python train.py --n_layer=18 --d_model=640 --n_head=10 --n_kv_head=5 --head_dim=64 --d_mlp=2560 --vocab_size=50257 --activation="squared_relu" --norm="rmsnorm" --norm_place="pre" --norm_eps=1e-06 --positions="rope" --rope_base=1020.0 --rope_fraction=0.5 --qk_norm=true --attn_scale=0.221 --bias="none" --tie_embeddings="early" --parallel_block=true --extras=["some layers without attention", "local attention windows", "shifted keys", "gated attention", "a norm on each head", "value embeddings", "hashed n-gram embeddings", "an embedding shortcut", "learned residual scales", "skips across layers", "capped logits"] --init="uniform" --init_std_qkv=0.0143 --init_std_o=0.0 --init_std_up=0.0143 --init_std_down=0.0 --optimizer="muon_variant" --lr=0.0104 --lr_mult_down=0.7 --lr_head=0.0106 --warmup_steps=0 --schedule="wsd" --decay_fraction=0.731 --decay_shape="sqrt" --final_lr_fraction=0.05 --batch_tokens=65536 --seq_len=2048 --doc_mask=true --train_tokens=898100000 --steps=13704 --dataset="wikipedia_en"
Each number is 128 + 24 x the weight over the matrix's rms, rounded and kept within 0 to 255. Layers, rows and columns count from 0. Numbers have three digits each.

# layer 6 MLP down, 640x2560, rms 0.0362, rows 308-395, columns 1440-1599
111158195132118137105125161150127080129109136161141106116144150114141118114133131117114108117127117173098116131120137111096182163152132125101105136116086149139167174092136108104115129134129144141138127123138149158140093078121156101123156134120152090127134107168116128101152151098134115172119114121173138091166123117131105115105137117115133117135109122161133150143145116133117136154110085140118138128122128134127118146100123137137127157139128128117134146105178132140110116123146101
126123139171132113133079100132111146142169157094145121140121154176074092096109119084143155199097127099100132086108117109102116116127171129166128136115119113119142163146197121148130111163108126138120137134140109141151107125107063106100125171106158140163159123121128135102128136114133135120130126172124112140082069140157111160131097144139079130100125132121126141147110112062105155148128131146173135070097157112102096138103178088083100130143094107135096124093138122126146139142128161
113080091117139117119127083083119185091124116091104132174172126162130143152115089145145159126143114128121106142181174094149092112177112158143097135106146107146150104121112098104138144149109147139085124097148157151113110088125175130137155107163102117143144158135120134115105112069117135152142130165086071162116116130182130125148143102118118124132108182150152169122155142107131104133116161117071090142121089147142132116115120132139185132116098153134124117099148123108144115107115103
136110132168123087110164103164096072116137112112142126128117151125115094123104114163134077114154121147146142150117120100089122159128108122109156126161099087138140110106114158119099132120130128150122137155115072109145121125128141143103133144102155117114131129098141122127096119159095118124132116111111132104111148138122109110172082144134148098122119155126159105111134072108108140109139128145138146118109118165150128097093096146122164106090132131099117144154159131158121119150130121
109137133115110115134117119141104155119133098160080135148108100155139111185100199129138131099186133131123140134097106158082172162101131132134141133118135097179151124109143100151149153152142135105155112120083160116141137116106120138137083125135101143100146148147114122109183134133097163118117101132097052150091148174165073132150131144149131141130167114135083109141113113137141140143145115110077108121157136133115108114130110106136110136165173140131084113165113141111110139141145084
163130095145130144147185153111129141177123129176138164106114147120095147105110082145142077126087113090129172170121164116157120089137147082142194097115114140124135113094145157123147187095115128104115127145127151133097090106127128113098149124108149118153141145160065168158141137124128156100154090108131153118165177106110086149122106159172091133138090143107108138115142152138160135154133135102160116089138091123132161099127104141101130121126139124116111158118124121161134119110117109
145100114156073178115123129103110124114108120150065108152094129053158157114115117126066134100133137137162128169171095147123109112149116140099121143100164133141133132138098128112113119104160106079100120156160160101110105129065108135114083115132137153100161144131147110117128116167184141132094091159101109119106147138148122129072079080063130118079112105103132113156146155089141139106131184117110125139098152149171122145111058129103155110076094126173098078115119119139132087168114126
170123137150124128108133102143132136145159106131148111107112121163141149122138106097138139113124141150185117081128144165114116157097108149086104106126135154136149117093115047159111165125135105081136117160115140154156116161127159164121137119168089189125108150162108128111133101125083156107125089186172128142188142112135135130128117180162106117159143118101149126154147144122127134157113169151111075101128135149158105138149152145090110142134141130167111108126139145143135123157121124
099133144106115101128147159131137148138156133122140118083151101139141131171121116176151113117136149133124128132123111118130168156144173136167137140151128159109120153140156070152195143150103129137099076163156136112165107121107107128121130127149111138102167146149124157127103112133081140123139145119112134116137108134122153154146131105110119107105115200114107137172162143131114085157108133154132128152141132144135095150108143142182094118132146100174157140112162113130113117118120087
120117152140133104094129142122127095107119111149093112130130145108136107150132114136154135107166154134154145108082089138090137119117130126151129099116137121131123122174109129115116141100119126110155131151137109141089160095147090087126115146113129162156176122150102147126113107133145151145103125135121108132166170119135147155095150142167069158123168114147138130150109126147099125124125104118147149151113145110111163102155135195078141118163099133117148148158138132118143146131132096
111102143129110111130105163124124153159174115121130170117119144131131127166115135163182150105099127125114098124159129166179134126096129118140076152154107132156133154097134112138078166105087135112112098178142136118121100145138071096083146121140113133164145134083118115104115148127111166151110123112150127173142154131135113112157129092120106116117112066119122130105101154145137165125124100089121113103151121143111129107132155114151077151143096165072101085108094117104152149118152096
120122138145110076141128169147128133136191158136107156096141128089139098092163179138122125125128124105160116187089117116133160168096102178162124118119109128108104112132152126115134071122104138107125167106079142123147121103141094096172104138149118112145155132173124125153157155148130144140122090156130131147139084129147115157107170122109124116110104127119141099152124189177103136134144069142151155121121115142115148131092110106111156111105136137135124174133099144102140095127114139
126124125115086126156078129110097140124084139136126135142126114104150137101121102111163125169150155147099118126170160122121117114106126151121108168113135154111149100104100095153093133133164124129121150118113149138112112136146163106145116148165091107136145131153153113122076123142121155133123225110118134132117133140116100157137144119144135196124114141134121141108132153122147091101156100143120094066120150122091123148145132102153142115140159129149141139103119156124121125129144143
136138162117124156124150166134121112145112134136119128135091134116148127117143162125155109106084122129170140097097121165103143076112101138139142089150146136133108121132130075111135129121116117104121066081116137134066162143121093117112124191113163136137150082155119146153105107140151150106132102128081096158114169110114090099123118138136078083139108109128092124124134101110115116096142126172154158121151142096124129122123144125120128121134120134147133136104115136112131135117187134
127153126106112120141121101114116122132122113112113132126130089123151124120138180133148104134107113163135135145089118136109120116163119119142158100116112105116097144119113120093133139176148120111142148111153137111085130113103144127120077120142094106136155131118148135133139177134100174160084116145179142128125123097128080090130160110088183151145124118150125117125097169144151104146156103157085173182124118153126107144103161110146124112157094104130127122138112152125081170126138112
120128140118146112161112135185122147137137106108148118127121094128157122189157111124138112083144124125077086119146139104127112135114108150147100164151129141086144122154103148099121112139120115133115131176159120179093158140113121151160134126176138112155150085128134151142126127139133075090144095093100141119107118169105123168149102119168096113169122135144147170179112109121099139138134146129136124152107060134139142130169171124185143098151168103109155173097130144162163134115106131
115174146130127152140150128112131113105135122135102122113174128141120102137165156117109141121071116073108102153175122134116122144127117093123153120124138123115099132139115118127126098144117126151148131092107122080128061145106148114125118091149142100120129116130143162164105132152109140144087092149151148128108114175110161129153109114123138070111140139124105126098123126144144113101111114098145099180126099161123163119114112108140133125120138136080142109127101127097124126164127126
141105140132123104115132132133124124140098137138157143125136180160120103124123123167191124121185105147128131113157185080157137166176146159125126110086138129148099144131132142100121101130160135141145123097158098112145113139170124144131143137136146131099124144155135128097184177151126104149165119119124119121106095120107123127132133127124131099115121122117160091120149128116139117096177132158076152127132139141108126097158100138132146161151098173149157161130104098142130127138124154
124114128115121129172111142153079108199126111127137154131118149127162086112114097115106123128100067120100130168117123119083082091128126104120132168140129149153104115118164140085132138127131117105119079158162162139155085119109117136121147140099172147140156104179087107070099149115084139140101116113143116107122082100136139167084165108138138128151123121086144104118123106145127130150172106150146158121105068132081140138166134089118133138066174116136123152139176087132122047102074161
119136114118141164137121145120131110095142093108139135125161116119123189113144118147110115115136157099114116129134126149099118158146080138110133137130147110124131127151121126126109112165145111146180076123146127148153143101116130168131114171123124116125112109128091115155144128132144112148133112104122155133147135106120111155128128115084123172127138112142134126151108114112149162138154081106102129119141125094119116129150107139146141134151113129131119101136116146124136089123140140
103131152146147110139094127141145150103128104177097119144119109141127108134106119153111152185094117186102159086130096147122112118099131131142136093133156131087168115135099143150131125155169073096111133135101165117135119106117134131124132142131120161155124127133158144113162138134134159138150163146081154142125121133149071115170146106152121118082111101113115121133153118118076101129148120175132133173138122122107143120113124145164178130128143126091144130168134122148146142153090131
144128135142104100121099072140149127126112122129122139108127145111119127154131129115098158099118129120120086117145123159142127130105125156135148125104137163152117155112130127138105102156116156143103138147125139124122104117124142128135128113114131105204148100120062131123115177131095124135141120125148122120161079137123132158153103154153159136141165086112130130123116116161105146087141096102118098149128114138141145119130127127120142115117125115126136133092118132119130134107141167
150134115091138100128148098113130121096133071124116142161103121158101133151120172140107099107145141160151144132098118124113110176129069079129127118065122108100112109163096117153145141144083151108136171133131149135188109123136148134139136107094134097124077123173158136135120122150142162090128126157155079157114126168083113132167155149130100091136127124083163137101121149178124096118133110137140133090132093128141152096067146121141133106147088149106158137134100103138122131110140123
126135134142106119135126118135124146123096129088120144132177176145144159133114149134159112169154139090138135140088108131144125098131154181162167125109103104110108130114118151120131114098148143155143160140166113102110150077122133109131112109143099148164115137129121154127115077157125094058132155109133104122134139111125160179178132125150185166126104121177136147094128122121117125108115126100117134166169103146160172118146175140142138154131135115155102128101114113154112151193157117
110118125142173117142151107098091100142140098128150124174113124146150131098143112153149124168135170120134152126112149116105112120095082132140139134137126105095140143140177147158174123106138125119106118175120115134133145161121158127119104129109103138164126096113136114163116117185132135150124107125131146151144151152149157084119123090179155147147129120155135146128162080141126125129102121148185136108159086135112146133135147149117078169124147163136142132125154151115142136120173141
102157143118117161131122166166087151148180091107123136130166114126117140136161095173078112105124154093157106135161081174118141131136114152149118142096083149092098139117133110116108146096108112104122109116138133110096129132152108132125172149103142172085124136155118136141131119133111126126124147129116117099127108151124146142134116163125142141139133107131185136134119109104157106151113112141122130134131143151141105132110138155143134162155121150130084100120108090170106118164123111
086124124102107138109130151158159093165095104136156150163105139122121109147101109093114139092144129125181108137091158108120102169160130128172128133115109119136150147099126136139109136104129103135127111113111111162108138124116073118087146102098136135171167099071086133152137115130108094164134096144111189093102092119104148151097102105170154120173109136133126105138116120155121101080110085113131127103136126149079127107134103101150179130096108145136102144094157104109142181126110153
115160131126128107169111138127072066114139124069102128149058143154090142119120139084136122134109131127153134110188143135159132095153126127144113106115161122131103135143099118137099155110134108105166118101120117163125114114112116153124128162143123110117161078147137122110083113107112113127105116135154134068125083142113105120104101129113131145152108104107096181110116128167124103151079145132134163133087153057170112135130171127146145132135161127163161154088169125101159134156153103
084113151111101085135081152109113107148109140102157142147112114116134144093130147072084135118122107107138140134092146114115063118109141114168154148143151103118139157118169098141148118148119114143127127132121159147123111137105151131115147106114121112128106204139138160116121092102121121135153157086150144134085161103160147088122135089117130123126125161143119124131158095132080086143105142155130145149133139108137115105114133133129094148126098107141135104110151153100119163110105082
128140170104083127107086117132154140116116115101117122140133109104128145103160169095119125136134168084152136109135157151142146143148161127159104185144160122159133138131143133160132116120137111126132153091112126120119130105145124127113070119160109129149111093175153135127145130124158124122156133094110095117103116180106138125123144104127091133102112134092158120108160097122150126187133138158125125100119108090105112142127113102127159120124129082137149143140108179095074124185162116
149142147101101126125106118128099130142119145124153137126135055125140133139092164162086118153105139087099132132138108135125120150120152139153150140096141121109090117093153122119154144089097149151090105114158116125145139098119122125129124140150137128085085088134156114153140149127111121127129178129058098137107127111164135147139148141120130130123124166135110134116157081118136124133138155133150087135149111147166116160132153112098118045146102116130128128133115150117100115106165128
136136132156092123150183125135090137143089119144146134118132111111146103091079122131124112147170084145112124111114121115158149106143120110100156114158125101175147088127136125107145104168139127136176108110119133154147119173107116158117160089091142134148112145152127077127087101138135114121131119105116116126108152141128161154108094131144105133151116143164111175142081150118139107141139120151084147106122108068125149113130141160107140156121156074130103111131163146136145108097093120
150131153151120128162149164145169111111139146141114129101140116110084126119095141112158095112128112174127111201133130162115093114128143123171125110172106108140103129081120145120084107137093147158117122153135145113157084145162074128140101165158092140140117118116092153136155116111123131147107123119119100109177123156114152105143154115151113135168120136103113136106123139115120100145111140152128105081117150141122103127154160104103166109155142161110168108105139141154113146131126176
126135109131148113129140137158119170125151142132130118134153097140102149154167114139094126137087138128122132174091124098130116131148108128138135147142127090136134192078147190116107118172105120131129111115121069125107134117139151149157130094113133102106088138118100133121172157144115117123141116149122140161168130111109136138117134127147137109188157110144100092122181108103112091200105138147097138150139119080125121141100175142125101130113157093146121116183137125093128137133144140
109117076151116132089151153163162108154102124189132152114138106154089108091109130121144111150156136141119159062092126159097153130159102081171141106114143100137155134169124154102108139113144103111165155126141122113118110136113119136098125141141121145114106117092080170119100101130117098122165116130109118103152152151085175139085088111132118133102131133135082101111140114154186156126106134145105154084112120105116129135142121140119154111116121119180135112135138113112135097134139096
085128111130164141104147105139097103117085158093120148094101141103147158108114138104140115139115147100117154120134132124124106168142120130139182199129193126102140137114113134161100096087121109159125125104102120106139182126130159160143113160114184155150128145136144150118136091140120127108137112146123183060106098081118106131139126155164132149134113133145137136176140135115138145126116177093157091152110135160163124115136132150171172105158152160139162106139104119134118142094100138
147118121117138136081082114087125141114114116141151126138123141155133125159133133159120120140124105088179145115113164130152150129135113122112178141126136120113147143143136142107095131082114129139114133116131130109122118144110166133144127135171109127125117112096174136128125157100093103163110132133176135139119149171112154112087120127136120116141121143091140101109142127118121115100115153134133134116145131179116132137156111139170130070141117133150128159147166117136123186147161154
165109126073137121109103109148147113152183115131121118118102107118138113111130124140120087087116063100137150140096147130156203130117141114110136099164128155140098119110113116122120105102096120123152125127131081124092092131144171105112069085149181135173129105156121135120150150085126139146160134137106082171095131134160089105179086109135137085146119129156131111080103128146149144123109117155076133098126147126158118134113127119124101159089140164101102137146129142108123163151124123
124105123100109135167095103145115126127141171119159140154151175136105122162140094123145109118160069097173178110148129108123137109137138170109115121136143100149137104109112140127128134134153122144123162132173146191133141127133139111134128151126134134185197137137124149109090172113127152149099055128075140130130102079074114168125095123118136141105136179123150130135131157088125113087138099146153155103135164110123136128116101120105106158104070132116159129128124156109131133106146140
136095109104102092112139089132147155130157115122123138138134126093145095155110123123131128107107146142132169097148080155109178098123146147144141132101112160120149104112141149094103089087117146084118116117119115137131102086134127130087132104171094129152150119127160131148113140171135129158157144121192130112109180081133129164124120139108116143115162164138152146125170133117154108173130163087135140169136123125167111103136115134142152129106143113119080159130139124158144155120159108
059118093115117153158143135079122107157102086102114115120094096149124145142107111124131126172112173125113129101132125150104202134131127124105137140146126078102121107118141113133108118087132158096166155082198140123136135128136097118143087076115157113156078139142143119140113144126131135136113123141121120138101132085096123106121165107139135104064170102155113119114110145088109157148082093147077159164115088127135077148155111132127163142116107111111115163133125140133099131084172120
156125106104178130163125126127171152057108147134155116144116123102171149176141082150146136115134097144115091157061109115098164130110110082147142168155168138142165175125125141138108141149127110130169075164145127179105122139101102170094103120162120157171131154110116127143129136104152119127116138135203175142100139142126105130149146153116107128103131109128093130115178182113096142189143121118150121143114090149137116110155137149146140115161098169141159100169142157125170138121172172
073109146087151123142125100130133162110122133121108119114127113114122079098122115100171122123115124113135128113124122095088100127129122116147060103114121087119121164116121133160133163133148126160171061116111113144146085093144156096132134131136144105114132092099148105155133158077093109093115108120117137104123089122135136134070139141152139175130111150104097090127188141059095129067116128141113083155101130114136150087124156115097154134145130180081171105161081097123144104107149100
115095100127119146121113116121153079125120127147109123141113101152124138131111122154132073149113101100100068138170120147154126122189120152106138166145126115133114147132131111126113115084137123141158144105145115114141105144125135176142118165155129136093163148121152120118102107119161121127136173151152130135129116106095133111132113075124118116142122154135117105147139180124120134156112124168177119146111115148135103142105184129119130144115130151122115137137166100151117142155146137
094139175132118140094096080103110148134185130140166097123140146141164106116116141155141123140156109135095177166133157123140162159123113118158103052108117137118110149112139146127137120141134106111133117135104145090080137160137172160121134148134135122128138082095140138174115145115137124079097155145119126142141131164094144110096141163134133093159106103107128152113114141086098125161121115100116132135119125093126124191124122132117091116135112083110102123163122131147088095125100106
129138157088132084105120133137104103184108114122131149099118105101156160134120142163125123114088129105126114164166093137164153121165182132100131144107165120112116136113098144133179127131131133141111154151111108119139148109118161164113138132104117139132091161058128148165115112099117162131117110138102073110111123127141144094141104161100139137168132094161082134101119131117133137112155128154130135133134133134145084125142138163164072111100116073122115109170120133093120142123123158
141114110129078084150157135113094134119141124145150149091135077074152135138141136113151138117126132128120138124114159114145123118126127140130097142120131115116100141141106114129128123105150133094102140153161161103141110148126124146130126144116127129118114091158131148121129141137155164138116130172129147113103175148104139140137156134128117163150140116157065137078127118149141098111135123131106128092139101121085175166134158121134133137201103184139121142091110147111122105129121126
097108136154099108106098149143146170145076069155166146149129127100109157105124099139088098127100112073125136146120135095103113114121200111126126144100120124125115115156099107119175139150126136099124124120103110130153107156134161108097162121107095132117125133162127124100154105081132115130127104110102126097109118142119087141108071136136107137165141118120123154104093127150116125159138100146109158142148112142133161116115077143096143124136150148142134118108120179127118098106105112
123161145117123100155155137124095119136116153129104150125136140118165103120121138120100139146162097080115117130160106145126138107155150121148132147156129163120174164128094109147110142164142126136153150130148142112145108125157119138101158150132121088146154082128089108130133099122152108094103101139110099083095083155070137106147105128118129162154119131131114143137141148116142143118120074149145135097109141155110105126097112100133114132173147113123163112125156160130116147096132130
161130097167097130141130093153133192137108182139132116069111155136154144120124138092122118110155159080107123115151121136129104103140110128094106133122117112137123102143156113119132149128150171149113118111145142114128156121103152131144080114120079160143094142151119102101113134148167115047148105132141125105103128103137129138097113121148129132127129111155122145119062129063098103117079128164171101111076108097129148121129148111150131155136137139117101092115162167094095126088133101
127102104128143142146087124179099127130143161136169157106155127126157117159130155163153149129128169158110125128101113139108191091085168134122161154125122134123126160179109104147147128128159117156131103120145133113121142081122146127156191108113129097161179142139139151138155121128132166167138147124140140108123130139153059106126146128163095137108103158153117132120113099150127167139140140156131080120098101127104161179133133117117163152197104119118202154104105114155154097119123107
121135112113126125089124106149135176131128091161077179164081133121131142122113128152132136157118163164177133162157082172117128115122128161148133093146118148129171115127151147090120150149152150118057124116133124102086104136119117109125113141182155099138136116126170095151139163122135141137129129129102185068112113095090133135135114145136156145112128075149124146074158135155117113107125120075130125118119116131138104138167130117110152118120121133157157152124085123125123098142107135
131151119091082102126132140113124131144147142152115107118107120117099152112067148107138141150117159179106113143118141154148142093094189136081116080133128124111108157114124096134164119099139122141160121132129136126157122073151156147147127097111088140121097140172090129175101136092108143081085130146107162110106192134157128132115106124144128147115080107070080145143164094078150065151147162138123110098173099088128114123165106142091131144134128127130105087092132114125180149122125149
131100137144136182137147133130112148117102086116122177142138165096162149172124124127102096124136130140107124150110141101111101126123108137093127098147135144132112123132090111130119162117118152148131129114149139137120121124128142113133125168119126169094120144113119213129059103120158149154105136158133158114159110112127127100084158151163130121109164161091092166141146111162126117160157140150140142138118119154154143111137115136121059120160134126121114151148151122173100136128121127
137115082117160102112129148115156151163160141127136088112150174185135120132114114155134139099139157146088169090123128084119106142120114192140129148154136127129138130123122150134140120116081104161159094150101164068125127124090104121147095126145130131134117132100096135120141124152118169157090105124115115156128170154128145120130123114127102140146099136115160136158104120079148101137100140107136116111116128129116132125123083127133132119132151121138140133069166150127142120153139107
121122190116152136121155126118094134140131099123146099103134128183164097138139100120135161108142126167110144108130101127149164107113117117117159155132149133124117140179143129133117125081200147131127123136131155123131123114121081132189121151110163135122132146150147143141124143134141093105125101108201087127157155169162147134158148132119174148114168121157125141125145125119087150160134148153117091137107150182155105145121179133155106137149132109143182191169138138124139118136103148
127142095123120120145097097111102097101129152144138105157128120160140095108138130120136126118115141141107109136130113127138107115147114162135128135122126126093086171105106142118176119121159135144152148099155102175115143117158152117142121148092165127138093147162154118132175118147125128164190152108114151109112112101096134115145134142149141157114138097111159096140127136101100111116127106121141128084126137084150144125164149110082195153110160105154125128108132118069160130071146185
137144149138089156125139122118130117126177129139170131144151104149140152137107139127091179133145100137129143125164178132116163106109128162181128138122152135141143191143117156086140147151151144132113118143179106108086103130092132132129137121137126109124120140163129133162140134146164151112111132146118084140096062143113076132159143148108090098113119121122160125147146164148130122122135155165089084170136138073118140128133132148139109115149107148113159170099101125177102125137131133
102135116169171141122164112081109121117122126129117155120102145138081119124126133165155115133097138118132117121139145091135103117109132103124134162122164138147153115118144146127158163139166106103138149109095178111148133125181133150162082090129109147127116143174123155060115143133120148130130151169137112126172087132163128146133153134125117181123124154146139123159136108115134123132130087123160135137149138125123123141123157109124116122120064113090130134124179130157127177144147133
100135134150153122126176135121105089133100112091140129147114139116164126140179110147122140140117172121111151118146105131151077097103117095159151138114127118126124104109094117162165146129143126094105078113123096140132141112133095125106108156159109128117118142140109091094122141132078101131129162141166166094096148091132146120109162160126139115110138155155116150125138133143146107134135178134146124132165174131106121095137128110118152082108149114128107156103131113128121109151126193
115133131147119143109103132122135122141114152139148147127101138111101138128135135098114153087142149115143121133109117108082147118096117142125139145116209083105099157147188101157180141099110121170107119098110101077127137120101116143119119166105127168132146118134120118151143102153129148180112142097111132123165128110157119117174115145157105103139080136114116153118150138121131121139160102113130114149124102122118167134131106107156113097156136163107141116143151104082112131091113123
136134116144196163164130120132098102132160125149125144169123157163112120181144144094129138134138087127141125111132152133137115149123146099138141107117116156123133166090106128095139133124081121138140121134097134159152083129117114119150126147170114144102125119133075087071141116142127155114152071144155114133152144149134138150103142073095167107131144138111134161114138195117123142118129108106100160096153108145094158104118113097158119102154080162151130109118108108104124105126127172
091127136109150129173104072104103144123144108101162128135090085132135133152091097125128159149163114138121135147136157183109164131104115128090088153114131137096153152120118161101166118126118098146137137120139060118107110143068112116156102151127157127132156093110122111123129096148101102111115129160103125143078130104139135170119156131113152103125108122125134112174147108116113119191112139130138187082134117154133139107184100105078097128156163134128121151167099070128165093079114080
044106160083120146127102136097120127144103131122114127119102106128155106113115125149142114161157110123126135099126127133134133120103123111127115073131115145081140062112136155096105155114146106096113118166108139101141095095143073142098094106149127138170099123160114082121108161091090153145122085131135131142085131135117139117136138130098075107107160105127143137088109058105110118174092114118086148094082098108097083108127065109131103122126117126133098170089141121114094134126164112
099155134129129112129109157113150161096147098103130120121127133160129094163161145107109104080080134168103118110180109136119109110146141081108122115110155126125095087149173170100098116137108169099162193141055118130105106188132146128123170133118117159157096125110158163109171098173132147148166135142118074093144133086144111122125154120063153147098115113133140164142105111115116108091104097128110089164109127157120141132156088068092123144103184121122116106134144163116055111126120140
149132101100086139097085086103111103146098139140145133105081094130133170067122129081117179115087147124164139113154135095150105157157123173115180153134119127140164148139107108124106123134097137126132123127156104133090101124141136098142145092103140098123115139123155078120112122117122106115151123105146126129117127091130124138134105128088065097130151111126096102130128118145144116128094136112114155106111127113112123118118114079133081166079136128124134111136132160103095139114113137
098130128159155126163161143143136145104121102145122145131109136141130140150106134124138120122088175182101157138117087107129111111093147142174121137126125140124125179115125084141147126104128110167119105111094136104112092132130154106154116099115134166149159135125140167138142068141131185113159125133116103136116148137138156142148127132119120126092171092148155168132147154185114135133162127125124134129119165160142137103140143077133128126115106150133133165103107125088115156115139157
156177157157148135088159132112139113111199145140123163079111124080124138142153112123146129149103124162168108164151179111147163104189128067117113134133164102124120135092123134148128133098108150138133137130120126136107096118130197143115114095115138135138114112123103075144165120101098132129147139114128077088141138142143078073127145123088146113092156123079174095093134133136107085106135187121132133097113141150177094081088111158089070108137113133130181118112143135148123129153107110
166154133122116118200093112107114140164119114189103122105128067113150075117142144129133151122094121107130131130132083127154132142136118104129133137124090123136139106105105140135169138151143156132191163096155162120171147118118129113118105156131132099109138102087105090159133151094122120105096142099102138127064084118139132179095135139142114104154121070155117093149120136127100089137152115137146124097108132071126139135130136138107120148112090128136148071103161134091123140138101145
112142136107113139167142140125102116128155118208140121145162110148137120131174132147174151155135140107133103133149133096131113131110160139098145164146133131139095131136151158148153191126108111156189144139137128180135150160135113112132150105152115130150145156102135129103160147097114143114144156143113110120125184114117156129078127136112116124094117103145166099101131154160163163168120148134169073126136125146094112170150121117123126141154119098139128116119123119148126138184127124
155138124132117114170158153188127174112121125113111123151113135094153150145106156109120131099107117122123149094094102099119149139130123137129147161093154197148105133128133140112148149163124116145107117152096153107160116153177126125154122162131115115121156127125144117136151129083138119095127103130121160144083142124129131121146117136102106173120145155102152110095132186127175139125164135083112134141119130163140111118134124117160115112138129157140140144116125147163111101162100146
137148141150120174092082136157121133143142127142145143136066149165096103136107130154097140137110125097153137118062109157128105123081105148163138116136115144152138135155153132067161121148160159130094110114156144161112096160151123113094135168119145148132134113131143119165125159137126109108108117198167161149112154133146158070101122100125110102120083088129094130120115145118127125156094165129162116120181150121123108136112149125183094148121111115106094149103153131177133125091146137
119082136122126131128125123074139137176141117116141093098155125123133136110169130159114138125117144109121133142133150144091168133143126124111081126135130145093110105146184140088136118105111094106068133088137144119096105158120113172140161125149092079115069105152095125159118125166153177079129146109117132106108134142138122146105162108135139130140085101126133147168132151083106163138163214119099127122162150126152101098099107129145069128120183117124103144143133179145138156181155141
102155129128099092094110169132099146139107166139094115155114156114121132137142138119141176106111088118102051175082138152108101134125126110086105150148106159140128143158107116103133133119141139095111110121156103146113133152118114113153098105150103113124129109123127164139108105125102129137123131137138125107107103142125128120113129117158104134119128142119138134117114112122064117145087109106133164112129128158144145090109156107146092124099104144159130114159116084125130138125155124
106088113138145116134105143109105110136117149129145147156125146109128138117105117102129122134112111145121137099141176145109138080124142124099162103154109120095095102092099132135121104140117134117155156130106120169129110155180105168164176110158107091158160152134172119140087138139115130126145152155120065141144201083158150143141144109187137091120127133124117085129104143102131150175189121077115117126163092133115112095123135139150135152135137140157133160153117105123180114102160124
122135153136091096111115119110123171150159089104128146160095145136109094107127150121128105127151089094106145112156134084126120141162133135122170132149181080147082129128114087141114115141175131117118164111082148145134159126128135141103158122095105113133165148154138138138115095096121166127121125108135085118124103154095143100108109097116166124142068085093148089169086094152079171113153139116112141154117161142146106119152106108119125133116152136098115148115076152094122122160146115
163131128108071123128160134111145146166122152144100133176103176087158149137131165124129130073121130101120106112110125132149107150126101128108097137141137163143166108133139126113153122112113130123150128125149110149126140133140142119115160119129142164114135113146146144149149154146165126087081134128100187134151105136103124138137137169154101131159121146111123161121115127150179113129155128140143139129139128128103169148161127127097120148115136130111172127111141147133155143116150126
139111103118143127146166096156145126102098147182127152074161144153116140130125092104127133078139117099039136140136122132114124121099112106125111136130101122092135102124144145123096111160143121107090139129169120139113111132105111072125128174114110153090133108136156127107155082144109103114156155112125132122151108104101122175140105082133136137113131083092113142086099145126140089144142136073107098123091138140102120120132110116134165121120086111138108139112127090098124108174102143
117147152164109109121126113117098146145116135091127108124116182170115130159139127135131149111133140096166138133131125123095194146126128137119160136126166156152112161144149113109154123113117095064123096141096154149069138141100159156147109122146125120152103110115101131135131114117142111086112118170100124132163126138151079117123109159114141125137124094124126083094152122136155181124107118162138116124149166106096106140189144104138084147122135122093157082126130141171115120145101096
118129128114155151091136121119137140131137090149117080117118173135150119102145099091096148144117131109114119103115133166166149158135119127119122108135093120137116175081134119143095131166135123110148147143131079129135128153139076114130177113118121111157148134157057092107147152141117111135143156141114131127141105138144126158146112134119117116137115111120127119115124141103144112133143116167162166080163156153124145141141102180167057124133141159121115164101129138127119134147129157
149127128101132123134154119141099118094130126099119151152161134098172125070208148153115153155116138125132164147139118128104093165116101149151138124119128098145116174083117166101151135112101149157145081130161082139111141126098155137108099120127106145142148145153120125137131139138115138098151106124122133165072110137080129126094101075120117103057160125142079114153147134078121126109097168140125129116148104126147146117104106137134104104169110108111135111117114137142131159120181128
103089130152157134147171088118118141107113149143144153168099175119174109121104126103097129109116143128150136165139153097138127142196190123114129161115122168118121135130132129158134112126107143119130143108105139126100095129111154133135129123120080132172123165118099162158130126121129161097120114104146148125143123127127118167151139120108120133113140114116131136085157142109143119160124116148109117096116124146131112191126135151117132144121119133131121089128113152092156123139126102
102175162113152084134186166085127104139144088125125107165094142162121142121115114097152163099157149104173099129164136144089146123121141156156152155134146114068171104147142123146165161152148140115106139085106102122139115125150150128127108148164120165072131132141169118090132106108131162123113172135126144095093099130104105166128117097135106114133131133128110116135109135124121149129189096116136175158124171152129164119103108173097094143149158126141118096080102109154137086111117131
170141131138149169176144126131155119092104118139134131144187116140138092190168101115154158142152144141133140150172149109094130159140147147109163131119139115144154143116087109123137126097097092135114144148129107159109120092145164156119112153078135071141114154095133158131126150176123138155137167145087118149105158112171174123182137136187099129141111138104132150136121136127143119065092130148162106143124130142157110076106149156133117137108147159086087128164118091157134151164125078
101107137173117099141171109149144137087109102159103130146110149154122114133156144120117114164144124128128105144121110114136144156121130133172150130127133118131144101120167120125146118104103113131134156084097153113117113105095117090094119133134119137133129156123151123138128151143118165110132139113150135114145162143118161137134141116124120124124101118136104129118116174160148135141133146137148159144078148141139179123148144134146079178163088074140122119134163132109090123140116123
084140114146116183116091099084126168163147124146115147128127157093123181139085134129145142123111078141122103124184097142129114091151140103154131113099120162129076170130142126127078134144164097160110160089109140177099146153151121111117149129118107135108136130174165144076105136126116162181127096113109118099131124109115113090100158143129109137157125142096084132153137094157154106092108126146124112091144131106106110144172161099111137112130108111119137097127148121126156127142115109
140115144102173128122143145102133139140099133093114102157101117095119179175159123109129158078092074106127119103133102199142132126126136063125108120162116105147145128116123115155133072073115103147113139110132141108086153144131110122060152127128142167148138117132131124144119130125159189128186113157060110176142098144096115103092125109130108138130145078157075128138117150188078144122151145137127146088146151132132162110143088128112154126167121116164147112096127101142126128125149144
153168114141103132138138138129121163138157078146108137129138156141135102168117138172139129172067082107117107109099134153157122144114154164123128132116121121185115131155174186152087108135117137095066111125180118167144166117132124128121098143145079157127090170153111130103145090113153129150137138117130162129139125090140150117114161136134127107145146102155109122144118170099124146114159137120135107110107111149100162155115090119102088153158129125176119139159111124161161140146092130